{"n_layer": 14, "d_model": 224, "norm": "layernorm", "parallel_block": false, "init": "normal", "init_std_up": 0.0444, "optimizer": "muon_hyperball", "lr_head": 0.00744, "decay_fraction": 1.0, "decay_shape": "pow", "batch_tokens": 16384, "doc_mask": true, "train_tokens": 131700000, "steps": 8039, "dataset": "wikipedia_en"}
Each number is 128 + 32 x the weight over its row's rms, rounded and kept within 0 to 255. Layers, rows and columns count from 0. Numbers have three digits each. The size before them is the row's rms in percent of the matrix's.

# layer 6 MLP up, 640x224, rms 0.0443, rows 0-124, columns 0-111
095:079136139049131132090141085148132111115138125077163162113107123084132164061136106098108122130165114145115110075159113130089134147128104105044108175189150095173155077152124094094140139150129104109155114104077127131225097118131130152188122131162132140177164111132118176157149162174125197122132170085135088118140163178100119163115120114123
098:152087117148148089100127124115081156137148128118131163148149168143131080187123022102104159101133152090153143134058165125152177127115132104127166151096117159131090173119129211111115137108108042141151148147183194137209133163104086107107127103125189164130140147073119131076140162153114123095110153084107159138137079127094151112103146152155
100:069147112119147133134100123121161123158154107163107094125159140171112091092116112139132099106113103093203154110177123101143204094141075134112181122135179132042157171080114068091060137139097097115152193095138100121168103138172153047096125177156118105091115123130149103155126119197154153146136137112071150090037115157206148181153133107065
095:104158094121102169190159128107179150128122123120114110101092100129138120165127139103130120196151129159074111120179047094184085146118068146130130108167160161183092098113093083136097102096143136135099079160179138126085179098165142124149139125118135119108182173121168167123168111105159161110173169110117132098100092177187102122125113168060
104:103124088184140150109175142118187125115134169119091069119144124146135088133106113072140202071142111118137106101147120150096138101089074138165182134169126119124144103074145134100124105099080157181100176110128158152096136152098158112102112105126118077078177163123112155178151066120148086129121157143118130148199138148133182156148137108095
098:150151080149067157101102172144128159107107129107133155136100158139122101136141091138140106135059139149144106116068073162180070096111138092134122182124109154106106147149117133132113116148153096126080133146173131145150149150096122169122139108177141132162128046151157161183115191122158126105190143099123151071146070074113104138095118155098
089:123145171147125170153112160133087095200099166112122158091083048111174109121076118105141158179125112167088146146092096106101106122103096105106130168115151127176126145151188124079076114179170095182145157119152137162126090103149145127163150099181132095145146104099168139083106079142087094104155107084084160115171135096161174103156108134113
101:111219151093103161137161082160093103114083172164092109129146156112122152127078129153118098107154126185157136147114091137087101153151115038110118123160165123114154151156125107097102097158118099149108154098135122163142129019144132079127120180177126164098109132142138110134081081152139198107133167130130143126127159114146200141143164137173
104:168120127118112126137125104099167069129154160102121115174116122145149087181175126081138179075097137145143095128119164136131175130139146090182106144116175171081110161098138143124151086171151117109076083187095106125164161070134125078181183180120119143140183105121114137092134169165165054162115130121105149162123027104167128165098100144160
091:137188107077143147128125114152064137155178116072168084090148126140193062143152155134138108147101190194106128107125155113059090107144133125097097088129152148124128133166108155143099116073178120088096131180167115101080169161145169184159112119082120166132171157123129095142171162171140144145129187159135150121152111149185086161131130088095
100:079201118175142102103140052105119111140133153137126127141142087102120107185153167166122157092139152102153131094176124123123132072120088099167133141059170118120144197133111170191132157133165189144138157113129100132067164189147138146112168071102154158147106150141112109108131093152101189133047120143093085114120153151149107143164143080189
103:123113138097134111094058094184126129183076089077132152146109154072175099104099103135085165118123170104096151159116119079096109124124134128078111107125132150126165167082119167124153127074158136149195129074116138201156147107147145153147148101152124170111099144197140131116163051138169140108081106167135162182076105094159129172149091113126
120:151194159149079164131091209143105130182047127072155151135138182111145142076098048163118113111114130120094099157117158108128144152130120161152105158101064096086159172104080143069113103132179133127129114147124088092151130133117153116133108158151174118113129167197125121122135108125128108147136137134071123092136098107133121134139095140067
112:130104104145138127113140088139089143173160074089122110135143110080125122141076139117191116164112112102102160140131148123131124036154122145156136099181135125134180145092158125080153104106156096145055082170095116113145135205105050099191127086143098118107149187142091100142176072145122180097106175156111143060124122129135099135147124150146
103:125129101114127135111125126100122079125134145090066089171150091092176149128109152106131120143111066125179118137152117099157151130099111120145169120129179126164134164160152084134154148107104082047078085123118099138128191151142138115137141119148168108048156162135072117196197140057154154174117156104098191113107083106141154122121149123164
105:112125093155106102052063080089132104127163142104068137085083093127119159154092107161153168153116134107072100165093112057178100122108172134131166103146163131118154094207074104101163136124102126127100165159085169096095129157119131137140167128096169162165134122105139105086178075101159142140044110207138127143132170073092113137112112081147
095:132148128116095104120153093129073128162116098132134109065084146200117125081156153132124094197071152138145103167140200145124228136159128177152133157088114168174171183141139094109155110137087111133109151176158155104153128125130121142147068123214054192109101085107184140111117152159062127121140130157143111100093107123124114133110138107109
109:169170110166127138119088142141070208139164154127100125109098119123156101153112157085117099160078105161150233099158165105162127145086148102151126124136158134133116063118085172146182079138095147126165103157174146122123115152079166146070144097122169157149147118162111166105080110123138106152095123134064134109155092131118095159111137175128
091:093064141130073116100099134160171120093067097089189068077157088104133099121228103143110127128102126148079148078102169175144111075100128091100162118101121167100100123066140221132128143103185139100162206116110123119085146157096173186145110109119144098126167122086110119104098128133176110117192168133084141119129138152134187167145178129145
094:169089096097123096103098110127108176202214167129158147131148153166138108157095102129104124144112156144107155165154181150093168138202111109144107142114097118090111141203108140131143171142103140098104130115128132160111131093105169093143099147134232174090113105103132134067139108164107114104139179192119138133136112132143214102115101108133
094:102101086163148145150133152139093135113082056217126146134127114121121158112149122112172099159098131206141173134075140131092131115126074135183110036100107094119104101152130073117135155150135130084107144041153124114144176131056128172109136163147152063106112134159109137136056099101169126120121184081159122109153165227118128111132167189105
100:116137138129126123097059134075101123110143110133115110119128135136107183115104134117125098076180113122167093112153141095124193110148067056155129102086105160112093079129159102118151134102151162135119188135155104112139150144142161122117111166154131135119150165119116147117043114138070118100167102149154142142082213191151149159150125123119
099:130191136151091104136129090081063120150193145153059155125094131141118177163168137186092129151065173120114156106127162125127148134129089142116070138091156198144176136127116137087090164140167109107124119195116112146123118174135142101120114121135043130205110156133111138096145101099132076168129112151108138084071098097073115165100203180127
101:103183125132094133174163137138100110077119107149115091101101128142118128137086098166158174182130128110133130081154190201183141083082106167122151144142169156112076115134194135054120193105153143108112116122156156115167100130112138127107140163145132110098034182135188141110171112078118127162077065116128132133099105164146068127130098112175
097:072152107112105194064073106098120223139087108137176069161130103107099162115103118125052120138130123104109147144149172114137160146105114104099147139136109126112089123177149143213121076156118108087096098120140151119074176107135165161110084096080164144149135127086152128121117105109118195090195137121158146098150132072203173098108141135122
105:114116096123101172082100186095126145080139104159130113132107192162126092136082104209100095133111094177154093064098109174161090064173113138129125163114123148089109165143121148108121078151131117168164094123166117190157192115107148103051124169155160081133121136197127157080144138151154117103086106121156132136157063165103182151160124113144
102:104196090104085128138115120153101144167120152112160140131098090167091065126091149151156130143119108129187109074119148148086126162151103174117140104158117106111183071094198120105141128162130155092126161145109145134112175123160066080115143171152127088107088104132130086090187177163100165095175133124135156161129179076113140100134154158148
113:122149130119103153102178117131138119132125112145191110123091144119127134141154071173167149129135152157153189178151136135185107135106100149158132152094117103146104081124161167134107093151131107176130143132068087120182093158101199125117112151126148089094089082165114077116119066100093164185134117069148109136142147172127143126164072205117
100:137109114154169115189090130089148116118099144137139134124166085123146175099093152061129055140121168180142099105140153052147061188146156044151159125142175125153092151181141156128099110097182131140120156084132105106154106122127146164093116170142149137100231169118158139131129126165099147156101137057114170107144198132148153124110175161115
107:115177131157159172108151098154166191147121087111139152095124110103049124145150117075103104136113112151185146112171114104114136117116064144117168125205118161206075150141177205144150117147128146120102100170138142115154106154055184142132158185148151169108131092089124128139122151105083203151124089102101141096100163151096117146132091171165
103:120113073190142134119134103137100132097130158149185111105138095152079133087109179110151107154097145142169137140160144095148214140147071087123151068148098183130139114132079179152135150116154188107113134166096068083104140076062114094110173099147158120153168094157144139180120132119073188194145166119151165124122078112194110124135092098140
106:126115149115120162180048113117094129124140184130109151141171067131173152087150142079136065134170159105172138140054150101123155126209144117131134081119147119151131085047128189147157104125115164122157162157141130107086122096130085123144152124113147149067110141092198203158175143107139106108129090171113149122129146157127090119057111131085
103:089121090115094138117117204099144148126046126082145133171146148091130154130095087181164092122110103191119083134097166125082118148151064091154131059170141132095143085105120124110191155127115134142076145117120095182096173122128154197120123142117128161098082152173108137148082120198130142078170151123124092140161140177141162187171105098146
093:121150177140084104148146160174120125164121145098186151119132141124126146149169107115161116114140107086149174042130137193155232150163158127187117075146170097119124148110102181120117150093134091103102093102153160118159111128139114122099170150078206155193113112093125134151146132132120120131146136149180151060142086103101126143101139142177
096:143145127153099075110132113155084175144101161122120186095163125079134106108098136192093121137171195096129132170135120121169145096090139128126143106133179125159125068091101142074164159109110168081080161156164122136151164133054134132126109115123110107106093137107165126122119114104148138121149116108130168129187086092145115123132178104159
106:153101078157159124077140131066060200140137147143123071127116142133158128087080139126138113078132107126093134136126128129173119145147200098143143085104124115223105100114118125136131082121165112176101172171059093129087134126132174121176110131148185148184109079159095191135117115107170110100087149118201125103162138172160130147108201147114
103:165202188115104078155105098118143132163176141099136122123103117135121129127160154073120126155064152134102134160141164100128109077149094118106136072138158120116104214121116132091115145101073126143102098154107158123144089053091182130132109154112120119100146084121126098106059126128190119158212151108077153076119211111134156103163122170112
105:152184115099120081134107135142157138172185133122167137163146134173113103095057145096170100117079107116032103181109154135190130141122174102156116105136160123157086148096125158094136198105101142086105160153123142120068111073118084136180115158117116123120077108116175115110099143089135201135143118117158193093109118096144070098121174122201
105:097169123128121093098146173134068106144106139109114115160094137188153157099143142114097127110125158160137136100145068064078120188115176182115107133146155122097070139152071178110126136122167155126112153134164130109109130130116133155163111134082169147127131122163106136139159132156110094200098103122107105111201128115133119159135154108116
111:149134126100150115116128078080116098150140172133118167139162157148146133142156080194131102116152130155192163094063135054116139111114108126141122133111136152126145120134068140110145115103112139175115141090105085169167127076142119105143123159221173133092110170187124160107112188207123072142137138078121014105179150120106125081114068141135
104:140142174143125115096133079150122073171133123143128131129106192201120151178151160081185146120095067148108140095160106142183149095113228040146113126129110112088140156147163161193118109114184091123123128103081098161148155140149093099141102127111122126148121057102099108095155126136118099122084093155105178197083105139123110131145135124094
109:157114124152109161163096123140169206096224156169105087161080125113114174097169150109132106129091085151149160118163110136145160138134111082165115151137132141217181166157157115114143155144125149133158143210104110086121151177100162141112087057112134200086100146162125143054147089130106102163105125119166180163097137144119114104112044144165
094:128155093105089156144123133167143103096129098085155101145144111152090094140089143086155169169135077201130084082115110074165121126158073125101168115146139111135112132111135128137142169084174166148101151102148105104057178129123145128181132136167156137123161143074120113080126100066169097089161104110136145141094070113171112068125123192083
108:172133053120126140118081133174160156133163085141090118175079093112177145141106178135195143115105134133173013096110085137142077124149147114129132118138158170100090174099139107124137136112114132107084169167159122130217121145181147121151147060113165163122115122055103101091107168135118099164145119149183126102149150121149110153106106108127
090:014166087098118156071090098116120056140134103115107111172130065101051081107151126120101114100119121091120111144175121063132117092113147146103078135084103107213136156119141128185111167099132107137079156147127100168203186152115109094141144166196138209171158162156150110117130078161112132153108102117118151132149151138113110156087131125131
106:118104098157081168129108092116093185182114131149151140097209096182113142105123153121123148153113144128139144110122132118177157153142100144043131151106151109166064182122160138099132054116133140139096116145208116072110157161107156076112051171127129123136099170115129165102181111119075126145117103077131137161168150164108094099152181190120
096:090153124138142096092132105127143070109160142099157117185119155155122139126145069069135117164176169088132144099097179140113107115169110111130116125108117147056116153072072071110079167160113152134126125145163129133121148110095073102112144158160107113137093117188133118094092114112124114137129134109102089141175096147129133109179179198147
105:136105092123157107146128082180072113166162165128124153147136083160128104051106112115142160121174099185142146150083131103162111112177113125110172148121097143116145143088141151159148123131109105143138149159095119109098143156148131115091132096180145126128166120127155170144109093106137098144116177094201144155127133115179138145163043151153
094:169188099094123110120157157168117105101149132070163153138132140055140140108068055142142135147113109163145128133082097132064082101162127178168137116089160164095168139138058140117119200122144124125156130157087151075121172159136133181141119131102159068083111115211110131086127112114108105153204150113123116152070167139127143144138136056132
096:151131128097120132115122150163140114087109209166179169137198143143125166139079134113074177141110136101182150176166173135126125120145130143055166146127132104097134143125134097167124121118175143076156148145118146108093123110138075097145138120107095087155145191124124143152141063152132149097113159070066129128130149142199164188140106136104
107:162108101124104165099183079167112127083144102123160129119162124124136134133091061149157163189129133147108147171127144091153117092134119110092164180172124161084198112149166109133201111105130175120118128098131132160102162148165072130141140083149147143087125184178118129097187148156086127124088161113112100150101196147164126100135105140162
107:166095112180070124180156104127046120138102144186112171133130108100107200109089178163124135098097087138142142114099127110175215109118129152070090140131115112160090092114106131124102048102177143189107141189148152041115165044182113137165115173176167100135097119126154131098119133152109151152124098089161151088132095159105090102128118128132
106:142080125162110194170154142124180136139161147065187116130127070022106144114037153108140178132165133162156110087122121136108156086124118147089155114176149129149116101099180149140185166137092116092152138186102145083202122090158106181146103113169071151084130134109156160130163120091121181146121188146111101117142142163165186129085091114124
101:189136100130067152103159114162123155137097154172168151152149038128165076130111129121141198127156136144144144153140090123120151116115121159098067117113137152134120127170216196170153127176127066124125119210110106099166119091070124068123148192152160097085140134175073103107080104094093132094101150069084128090112138132074115105142105149170
090:112160066164155146078135158129105131164176084072149120098196107162151205126100100126077143115127151121088103193104125105112163120158186138129115125107129068135134143075122126077138159151178086094141145162090100111118092170152170141083155133147190066143135129127104155172107098158137114132100123136121111086153098077142119189161113151172
102:149127113119119107181138049101103127155101115167103164099056145148077148104131130059141110146162097138165077220137129144102103088153134096136093140169174074161144042077123139111101119101130149141180083163198167112098172149097168135120139142119120150176132128152133149106132094135071174136151123065116159134140103097124132147127130129141
096:086122137123086135101159121136112131092128132133096122099093096066175159142118136147131087150168135143171177148087122155095146120149169074125080158102122102161148154185131127066130121113167125122156142139197159054110145142124086108152185160136131124168125100137100101142077161146122097116058160057161139065144105121135125131148148119100
109:094161113124181151103143106100117199151130097136142093129117143102139125153157100090107108114120099070132115118135163142165145113139179076163176203129095082133113114084114121199081176174139136126097118082150204140133162126138118177171112115156141120163087129100121131173148087187125106167111107094095129141127109102113152095117066117156
102:139123109146121172122134142161092105130209120160130070116159114084148154124121095131150124149192089094071103122129156100170123138128121112118096144077151141113098139175120142151154097159094137080135100130108091129084144125096104161124152098132087106152105163170114107107072105059160139104146133107177141103093077146131107118154104122146
106:080114198120121122122100082154092154109143186116160081090114093144128092118137142134127141095126086101117167199131159170119168100185069076110186099121121109106110125143117158136127155164135101151084081119194134165158146159191207131175141185161122101170117115067122106186163147157153120164149110078158137093051126148148156113133105146124
103:129114083123045157166185129090103128144113105185094157111171143138126128149121151113101142128124138069107129158163147101153167203167131130132163138053077121121137170144084077075145151097093073125074150119198134165124125135152050157107112119091127147070103147116118190130133132148164130104102166163126208130115115102124159144158142127179
101:115093106109106104115120145065078111129088172052160162142127110154117132099102139102084141079121131147118139125116113083132131139115117065179134128167123116146089167118104148147117176108153181107161103116133155151125092131098122142189121197133122151142122096142196182093134080159128191124119148110123119142101165152181103054123079125125
107:118185110158108180075084169154111180080145158128113118131138140137131159174126149160115078134152117170102108132169144078120150116186117076123153166154131113109130098146088100110055130136142124186108121128151089101155120170133131147129069127136116165094153166140127188140038094133131062105123113081134113112101127161143107090035169106138
103:097106144134105139090145157074107130194095140137111120161077166140112092167154066180124133106103110127133149146118165135126191201143170122137122157122183131114141164117059045145139124134149151140066144053102129104087150179062153135083113081192113095133130121123083108105191106120122148096183106124094147130155154075091189113136052127146
103:104123138129062171180094086170142135109136063101094120151157130144106165160107137146134091175129181083087126140125145098156158078143097073095126105109145106175145115117152148148107152128132126150120133142123128127136140137110204146168150147121139161088138039066168175120110076142105142094097110101056140141112099176112120148110075146143
094:108109085070131129129112170121078066153125161122083055149166194171096091112133124130103094154128135167154123074144153096125102100146074143134068092142139077116204091124095141070157181138134136150161107152134078127134115104126121162141079085119119100174152112131117182184153153119141107119081140138089100145064120159069145149164170137112
102:141073116100141185094096076193135169162071150129112109081136127094178164103068105129178158128097131056165105108094124149136140124102117090066189086127150136135118141117175109142134179142120143073120144123100150115117087118104156094153120148100157091108065147161154088105124116105131087167160124103157174115113114177138118168106119158117
096:070155130112141103109081105130170173128092157058143096098137191088112172125125062155102136123110106121126124171148137094114154167143139131109126220160140153059067087137163148105141146113083132098074110155063080127109152115170160136136115129112147141154131184150077128153108140173127160194108134157096131104056154120123192167150147112109
110:124134133134091087111080149070137137094050111182079113128154131129100131106165167132137101155103147083060143088124091101129135209142115159155166095167132103134160106107160141148079153115167124143114201095167089113161114074118211166086123130107164117136111093088099137112115125115115209129092138159122104105089145117122092161110135121154
095:156163055127106152092102145075128094119144169118130169116145184087152142087159095122095154097165153088195171109136099152158102127161156107079213075145175159131049092108127157093066140164127101138089117131112107112183154110156158131091182143176152100119093115114132151122142131143164202105109121102112147150172145139131117200116101128101
091:100061136106084105088079148085123088157160145101140062107123104153146096120107090129113130129127138133154169134084086156179064110127130123149099120122189112105136170092118116104108045206077162161114091149157140086126150106088174162137100122106106196105158096095086136112134111139165120180121091173127091093158094172155141075139128114166
088:112157145047068125160174129113103110050113115169133142138138080125119177135124083092100121108052157131078147146101085120145136116181121160121092161151085059123176177175102155137165152160138031124129108175147127156126155094112144160130144158118117156173159064154095138143150141129142121116134151088115141122088111114173133150143115154192
106:138151124076072113126134139113098071177120150179052122105110168166131151122185130093143137126152124056135167175158095059158145084143093122073119147153055113138176164150125112158099144105165089126099074133131180138107135111124136185140111194176076120121144119105075180158141085166142142088161104101114063103161164117120106166115155187115
089:136111144145131091125148131153151104154111156109125149137132106073175114196132091100141122162092091132150102140146142147080081106117163173146109122153128132182092111117162153140110099116162083101166093148179145160124172125064173180111116121183137118094118113192125153088102152201129114160077111152159153176110045147122165117138162109158
104:086090122113091111147107108182160158077088109033115089129122063149100129133044144097159120137124133125181105146164161134079104142164160126113108167119066108113154138131185136107134167118113090124118158149165117166115146132189148139136141186131153113122151123094065148104147168161107138075138105134159114127132134119174133130208041109137
088:170180158121105149123164157175071175144142136165173116113168161095140142125067141122095105091117087154182137113130147116097093129138158091150115103161160111159089102160175103130169153164121170102161116178138129113141144081130072114107135185138115144111152163141123136172142140115053151135085096138112106098139155120117067127135099123161
098:097099116116148128151103122138111141174175141168116120176089155129173070076072120158071126092077120159127144173158191084147080139124117113117158109124103125160149156141130092069110093147131132138114126177085094080064162142143145120115173030114152143111153095125071166097129136157097127177109103117127139148128087132163193114093089156087
098:134166138123151112111146151114115113141138170134100073171159132111125134088150116148142093088148115129119096084134091174102135130132101150134114194122122102139060124075103128090116087099115097145102180107044087163113158150181116150186104145167181103064137152150150169159103182108195085155117107141147193144093099134164095100132159147075
101:153140105062135137177090145115095111080137122091136135196122192138113144148186137098132162112135123153129177124114065085119138187114148107124124140098134046106126130115165115099123151099144149098096117146119117104130080092146116152196096090131096160150114156104066203131162153126115147141142118119183119139120212115159124059102164140185
105:149162148129104052120161150099095157164152151153148155144077105206088121133167096140158160190145082151054137123108100119104097093119075133146138135119139139110146078105154146113130115115111080097157189167131123135129088137080089134138136143113121215177123144155107132166123122174138129125131158163135125095092095115117093145132117067137
102:129121137111084094129166136127142096116148155091167151125123178111160142164108163132082197135156140155146167125151134134103125129110112118169126091150159050158128120147092134166169176083108150160095103145100148138138097133069172169065163055110082115118053114173102071111153071088155111085146112133139144153082128137117087114169113156092
093:114145143134073140133136116159159116125130168127145167108198095120127184150103088130122131117127115125111082075102171190072108121159122155158144176137094138132186120100078103133129167082122065135145134143056115147057176110137130119092102174132127129124138085050134132121173158129100177138124135107149128149137155120224148140166134111076
090:153088160124103115159156114108114111169086137056099160100084144064151103107172076107161140135143130132138093190114157133165132110133152170178107128095054115109112118121133151132150105165136134119131149055137142159094119070139089139076090046057121212100123093146117120084177118114130145135129079114140131122137118158156080136145168099149
152:054126148091127119175143061134153125094167129110124113211152129110106119134149068120070118174089175079098129184122126090119107121165100133157101164117123072125166138136130153100147093158122111132054168143108174135158140139146140149112117154113126061094067196133170112136087108156075099132159157072158112117115088121146157122128149128131
094:084104118188092136127135151158152160148122128107140125125130111173153109108175114093115108123112062044169114140149109147147118125175110074160174158090163155107075084185177147106126113146171152118111125069135106173156137160115080141065080110143105157126103097109095201131121119160083213096106147157181136065157162103105189145098154094117
099:080131130126146139114189205084184177154154136088140150097138155118150127114133160105111119110090102137161121135082107135120091129087180138132124071096180099094096143157098142113158109097125115158151104112129096102093144134078155157080107141146118167112200196113128153200111111087103093095135104118110171132128172114159103160054207115108
104:158142094188094074195121125108142126189148153130124104171152154082197104085071132075135104073164129074049086131077091142109160129137094131178091125140145147135109132183091071205198119141166127140120104134132104086159204109153105120137116140165057133127099114117161128089142084141159080122119150093149133133076145138158135124165102123122
095:190158102114106154091119171194085146083087106133191114134174127178169131154144091147164110140064106125104136144110126188144194167142172107139182103081043074046126107131158159109118195148163107098141125177150127118113171062185105158126144097110191134094116146120153116144121119090119063077129076114146180085144083156107164159100128074097
109:092140167118119091151074196138175179080085143077087082150085086173147121099132159170136139179107056138084129157143117101164104134140121153141177090132104136105150149121131149120110150083191167120074177147138110148121126133158174120093143081074108179191083182116112133115151139092156152165112107128170190117148149120131112106194154097126
104:085157097111156182187176147101094122148085195145114174097125127110173126065099151106099124130082121084158152171139051170057151142186114134146104112083174051150121160155134146198142085143113095117116127107138119069067157148134157122078111148159155131102132110131104139135140110155129091088117138136092138134104158129166091109141142144026
094:148130093062123131124213137170101120127113167132125089173091157101161198163154157077135177077130115087126151145093073136171139131146038140099157098090108200139147143161145120108117077156103081071143147169110109170074191097126101085033155128147092096123119136102108161152144147157125115137100142094115128136128082182158128186105135176172
102:086127136112121115132079133117150107092196106081137107119088125141128117126115104169123095132075188156139151134144195114156186145115125102115133167113092089192103093133134110160202103115164153110152147093092173142118099161138150138104179134151141136117094149154063109119172147111093080126151164165122137199122084114129127147131127115138
105:107092132139071041086117143169156158099093132151157104168123021138162086127112104137146128126111134147074137100163172154146131145117179111153066142146099100137143154167136179076141140158193076127124111094111163154152175119138158122155132129175131118143132130042146202119095123133082172110184117152125111090177158116141153132110175126110
098:127095171157108129116066150149116086087129123129073145090142134198181148129111062145099063175100155184136132110088086150133134151132121160147101075122128102140134159111171058121154145094104078136142199100090141147150083097134173124144178190143100161182157129074115102103192106129129086156159090113133096075058098188155161094103167101083
102:148136153118116168102142178118107130084116133079159140090152110100103109125129087154095113116107150135153088138133128147116130128173146067133116154127053111173155133142177162077093144145101133129159190127142112123142188039142109144114094078149069125078142165170107170137171152080059072161155047109113130145126190150164154167096198123129
108:071136115049108136106089129134147107080165080106113153145166146069078109166125090159122143124107113097156057161101101089159104157173117136110124132114083172176173125086132121133166130132092113184106148090155086142133097135149146141161163119132097149152127147127035101132118151120062155189163170101146080085125119111099153120156116156157
109:141098080178087095105156098107086137155080090114093086089145210142123132158150152097107112140078113117161087115148111128120137142125114116116169197172187120107142094155210123142111078145172100166062096130155106159105165146146129105101147144113128093095144109141133115088179098099080160127173118140163136156129139148128157163163085091163
108:092137161120107143130049129081074237096101185136147090187180141158105131138109127057176132109125097106121137125179092148096125151142144149167060130176155139117168102194094146146169105040112094092137119158101157111149116118119142153117088120102156115120113087108126161095134134061105126149097186133165080178101124126153099172141045132054
096:143128129136098177150117101184153142182131163093127131136129147095101155101114202028165138149164167156153173078161154101104156113129141124118133099111089115070159151085121094112115129113103121145145130061134097098141150138109080172156083120118142169109053220105116190173097211106108100155152094158160134131096118123146145174087114150132
099:109131111182174130099147175132083132123130139123158104139103103148131139081143153182178170105103111097068127102138156123095139124178094113123124143127165143116101078153163064177166205107094122069144133066169088144137060080204112129110075107196147143146118156112107085136067085152134066159112123067141157118107111184141147126109143127100
095:129091129127117115165068075113106134168120066093122102091124156097114131123103170116159100116131148057101112136157117123133126082119117101163172164152112163182109129150192172125129151167142108125118161127131062092173078168034184146151114080124145129133075128134162145078105210147109124064129163130139134178175111132105113118149090103143
086:082117106111103156167151140103170135141135110088096155093139136139142102111142140169156159079116105186085153106135133108187081146149152072096139105103160112101081104166155129162141095060100058174079113089132168121104131106156146124110106149146090178127165159155111087126153127099143152130176168116116098072197113139090066101139143095150
093:122126164093133128143161121172142161179164173118163104111181124102144105137145135105123169040115088093097122141134144109134076122119121119135164114139117139139141121163156121118044133167115087131135112149107121095120105071113181203130126059072201106174106138084197058204108074085104104179181142148106127110149143100147148103122107124181
098:130120127085111128098130055115166179159051100091163190171168177055165114139118116144138149146146117176137123083165134111171118138178135111099205125093167127070162127136086099035167093164138120147142097160140082110163147112097138141054091100103146148150156180162091117073076104150100117138142126135203156170114150100197126087149144098144
096:100151068104131183104103073128123148121114177142106082105122046101108081124150118159165130104161120082122111167092146097154132121137114159096103127103106106174098200171080126148143177154123163156102140117091187153187128075123111131146075135157102221092128125151119087098136084164059177151095129125087137089150174126129066154117167178098
099:175175148145080221115128122103107114103086120094109097144093126139192088098101098166181101129127123153145163137115115099183109089119124081142171156135143162092113139120135090092087138102101117082120109130143134150179161098117161174092119100131152153180157105131108116159174104188195139104110164135072097092113098083143106092136095114117
099:109133106137134094120122136140126124096143114101129202167091146055145128186150100112136144092113198125086131178144100145109142084118196165136156187122168148165126095164074129115123168137127109087134123197109175123158178200101118203098199099077120143153131102127148050115152127116112159111127109085106182107145092106145149153128105126127
094:099107108142114142156147109134026179136075151172162070134127137102124146085106073114150143189170146151139144099131095110138180151174122112126152117144122136123172163118133168179143115090095137082042137187121142072209118131108136094129152185105169104093160214111117207105165084140062107123161085139124088117060123121152109189125145079162
111:139138161089044140096143072126183154123105149180115125164174098147145171130166073065098152161103171077133123173154091104131162115215181112102134111088142110072090194134169175163122153130109120157176111110146144103074119138178143146158148169041099113092143124141167135080026106087125130140142138101131169111128128136166092146138088167164
089:147128131156099072125096155141110143129122190059144119114151179184166108115144157106104088132081092113111165112144115129103135087128163086089128080101164112124077075182134168147142094126133141084097077130156143059131180130093159186067133177183157086126126096114137107176168170088095185086129116139080120139121161135104146116149075140149
093:161122156137171172109112069147091117164156172164174134118162129082124119176107120185101177087093146178075126130096099054128186156138114122075095136090122113179163107111117157112183086115150151085170166175105087119144158152114176157174189158156163120074146161167152157106183136125089113116148162140106115131040159156167130112125093184111
112:155118160175134139122162143073109069108140149155108111126105086138158157075114137119139129073115112105129097072132129124152156127112096151195126108131108164205123160168165129114175083107154095125093169097128163076151137031138108170092167149146135120128101068165135150156163089186158125128157110131168107137129146127079132095131123184170
096:171131128127114124085084119122195138187198171134127121206042161117107069128114106127051181185077079084112104096125168107161139093146115178117104111133127114049122142156125145169211138134117141137161137144162140159162121091148156108137116183108121142156162097118106133131159180125159141089093199110091165117127082140143112145120164120167
106:150143183028123176124070126153105119098129091072092153127145090173098106156092141144129150092082144123145152157168103117145140095140151114109152144114137020189136158107173166135145066108113094123183091110083159151130140108129133141209124106186114112137124216105185135104159084146134080152094113087111129120143123198194108137090154127163
090:150153140109121135083116135119087115187111117082136147170099099147156183122086084160080115121107089061129161148089128043148191105140137127118130144108086138152113102090142130117129125161113140107085114163149165091120138104142121127111111150145114116165143160151105147149120094107105151099123114113122089055126114076140098131121160104152
102:119120141104142141170150157086105079099099091114140181061150114112151123154117104085168077089109146084133201156148130076105112119142135217150113114054122140163164183139166121120142153186137089101077196071180130153105148116117138116129146082133114127153104107191137090134175079127133080131197159131119124094107116134123118166131086110144
100:106157106099110142050132114154153116207186135117106184019145129177158123078091177188125129164131111182150147160157106120171116152125092117149089109092121135166120088158158178109161141073121116126156162132198100156139111138113160166116180150093148171222124139092205170104057145068120137151125103149147138116169123161113157175133116167164
093:127048089130159153122058130170087091145164173121153114162121097179107165153092091130130137177134103129134131157093149093143145123113086172141119140182097123091160117103157137186182164138145075147103120111124102109092080149136113135159161082150122129085136161113160176165118116059140175066083143131114108133140137094123136152112158158115
100:118144157115090127104091095120125151039170101132107135104103185129149102133117106146205164184149143141165175160099115117104199141083114125127102126107208171157126104104136176094104156170149119145115102140122136164140122140122179134099089106098077198075155083130122120153148097124174166164136132100077111117143076126130136155133138150151
091:108132136094115194135112124190136102072132097107132119159122085135098171160151097090137109161104188174108071154111175128124106096138134187112110178108117074202138130087115117154158109139117078104107108079155125104129171111099095123156118149148132119158056152123135156069130127192132150085129131170068115143164139148059116133149105094161
099:199160130134116148128170101128153101110160095081127154146148122071122116122142075123088111176143123119084096117136111086095136153082114141139163122096151101101112135124102181178132076141139120060151135135130105148162140111069086171154158139060169123134117158140091117062088079083083140153149173104130113060117103163196087087156115057158
095:062114112101101136142125126105085129143133113099109126188126125111133163104119160124106111158116094113158095118092115073094060122126072132095198171179136101139109118122108073148139127138151167151150151138134092139085173161158095149100143097076106083166143090159138141133181124218109103130093158101134151155122121124145116062193151152102
104:100134125163170103186140095113099181130153087091181148191136166169175102147130142158051085075161113121122126139133087153137130066104135090141147136114178124111141126072153098087102082142111091160079104147090140125151106101124127130108140170120113087170090116082122132144155134093122136130078138053093173114080049144137139121110112152128
112:146135110080120165102107155107105142163110116109119154070149190168117109100149109199179173117157091070128109162112153096118198144121111137180186158117112124070120148134102112093071116100163087148098118105138110126119167081111152064116177146150172065109151164106152111139106183114115098092139155114096113144119118137111157143098122130179
096:155124072122134148079113105156132138110148124168174137083142134186087077143033142129126187141118133147074120068102090113103117127141164140169144089092070066157126134082118160120103074130084133075100159144111150093130152027125135169116130188092130130133113111145120118135108137108115113145093093165114184045183119156137112128099160130139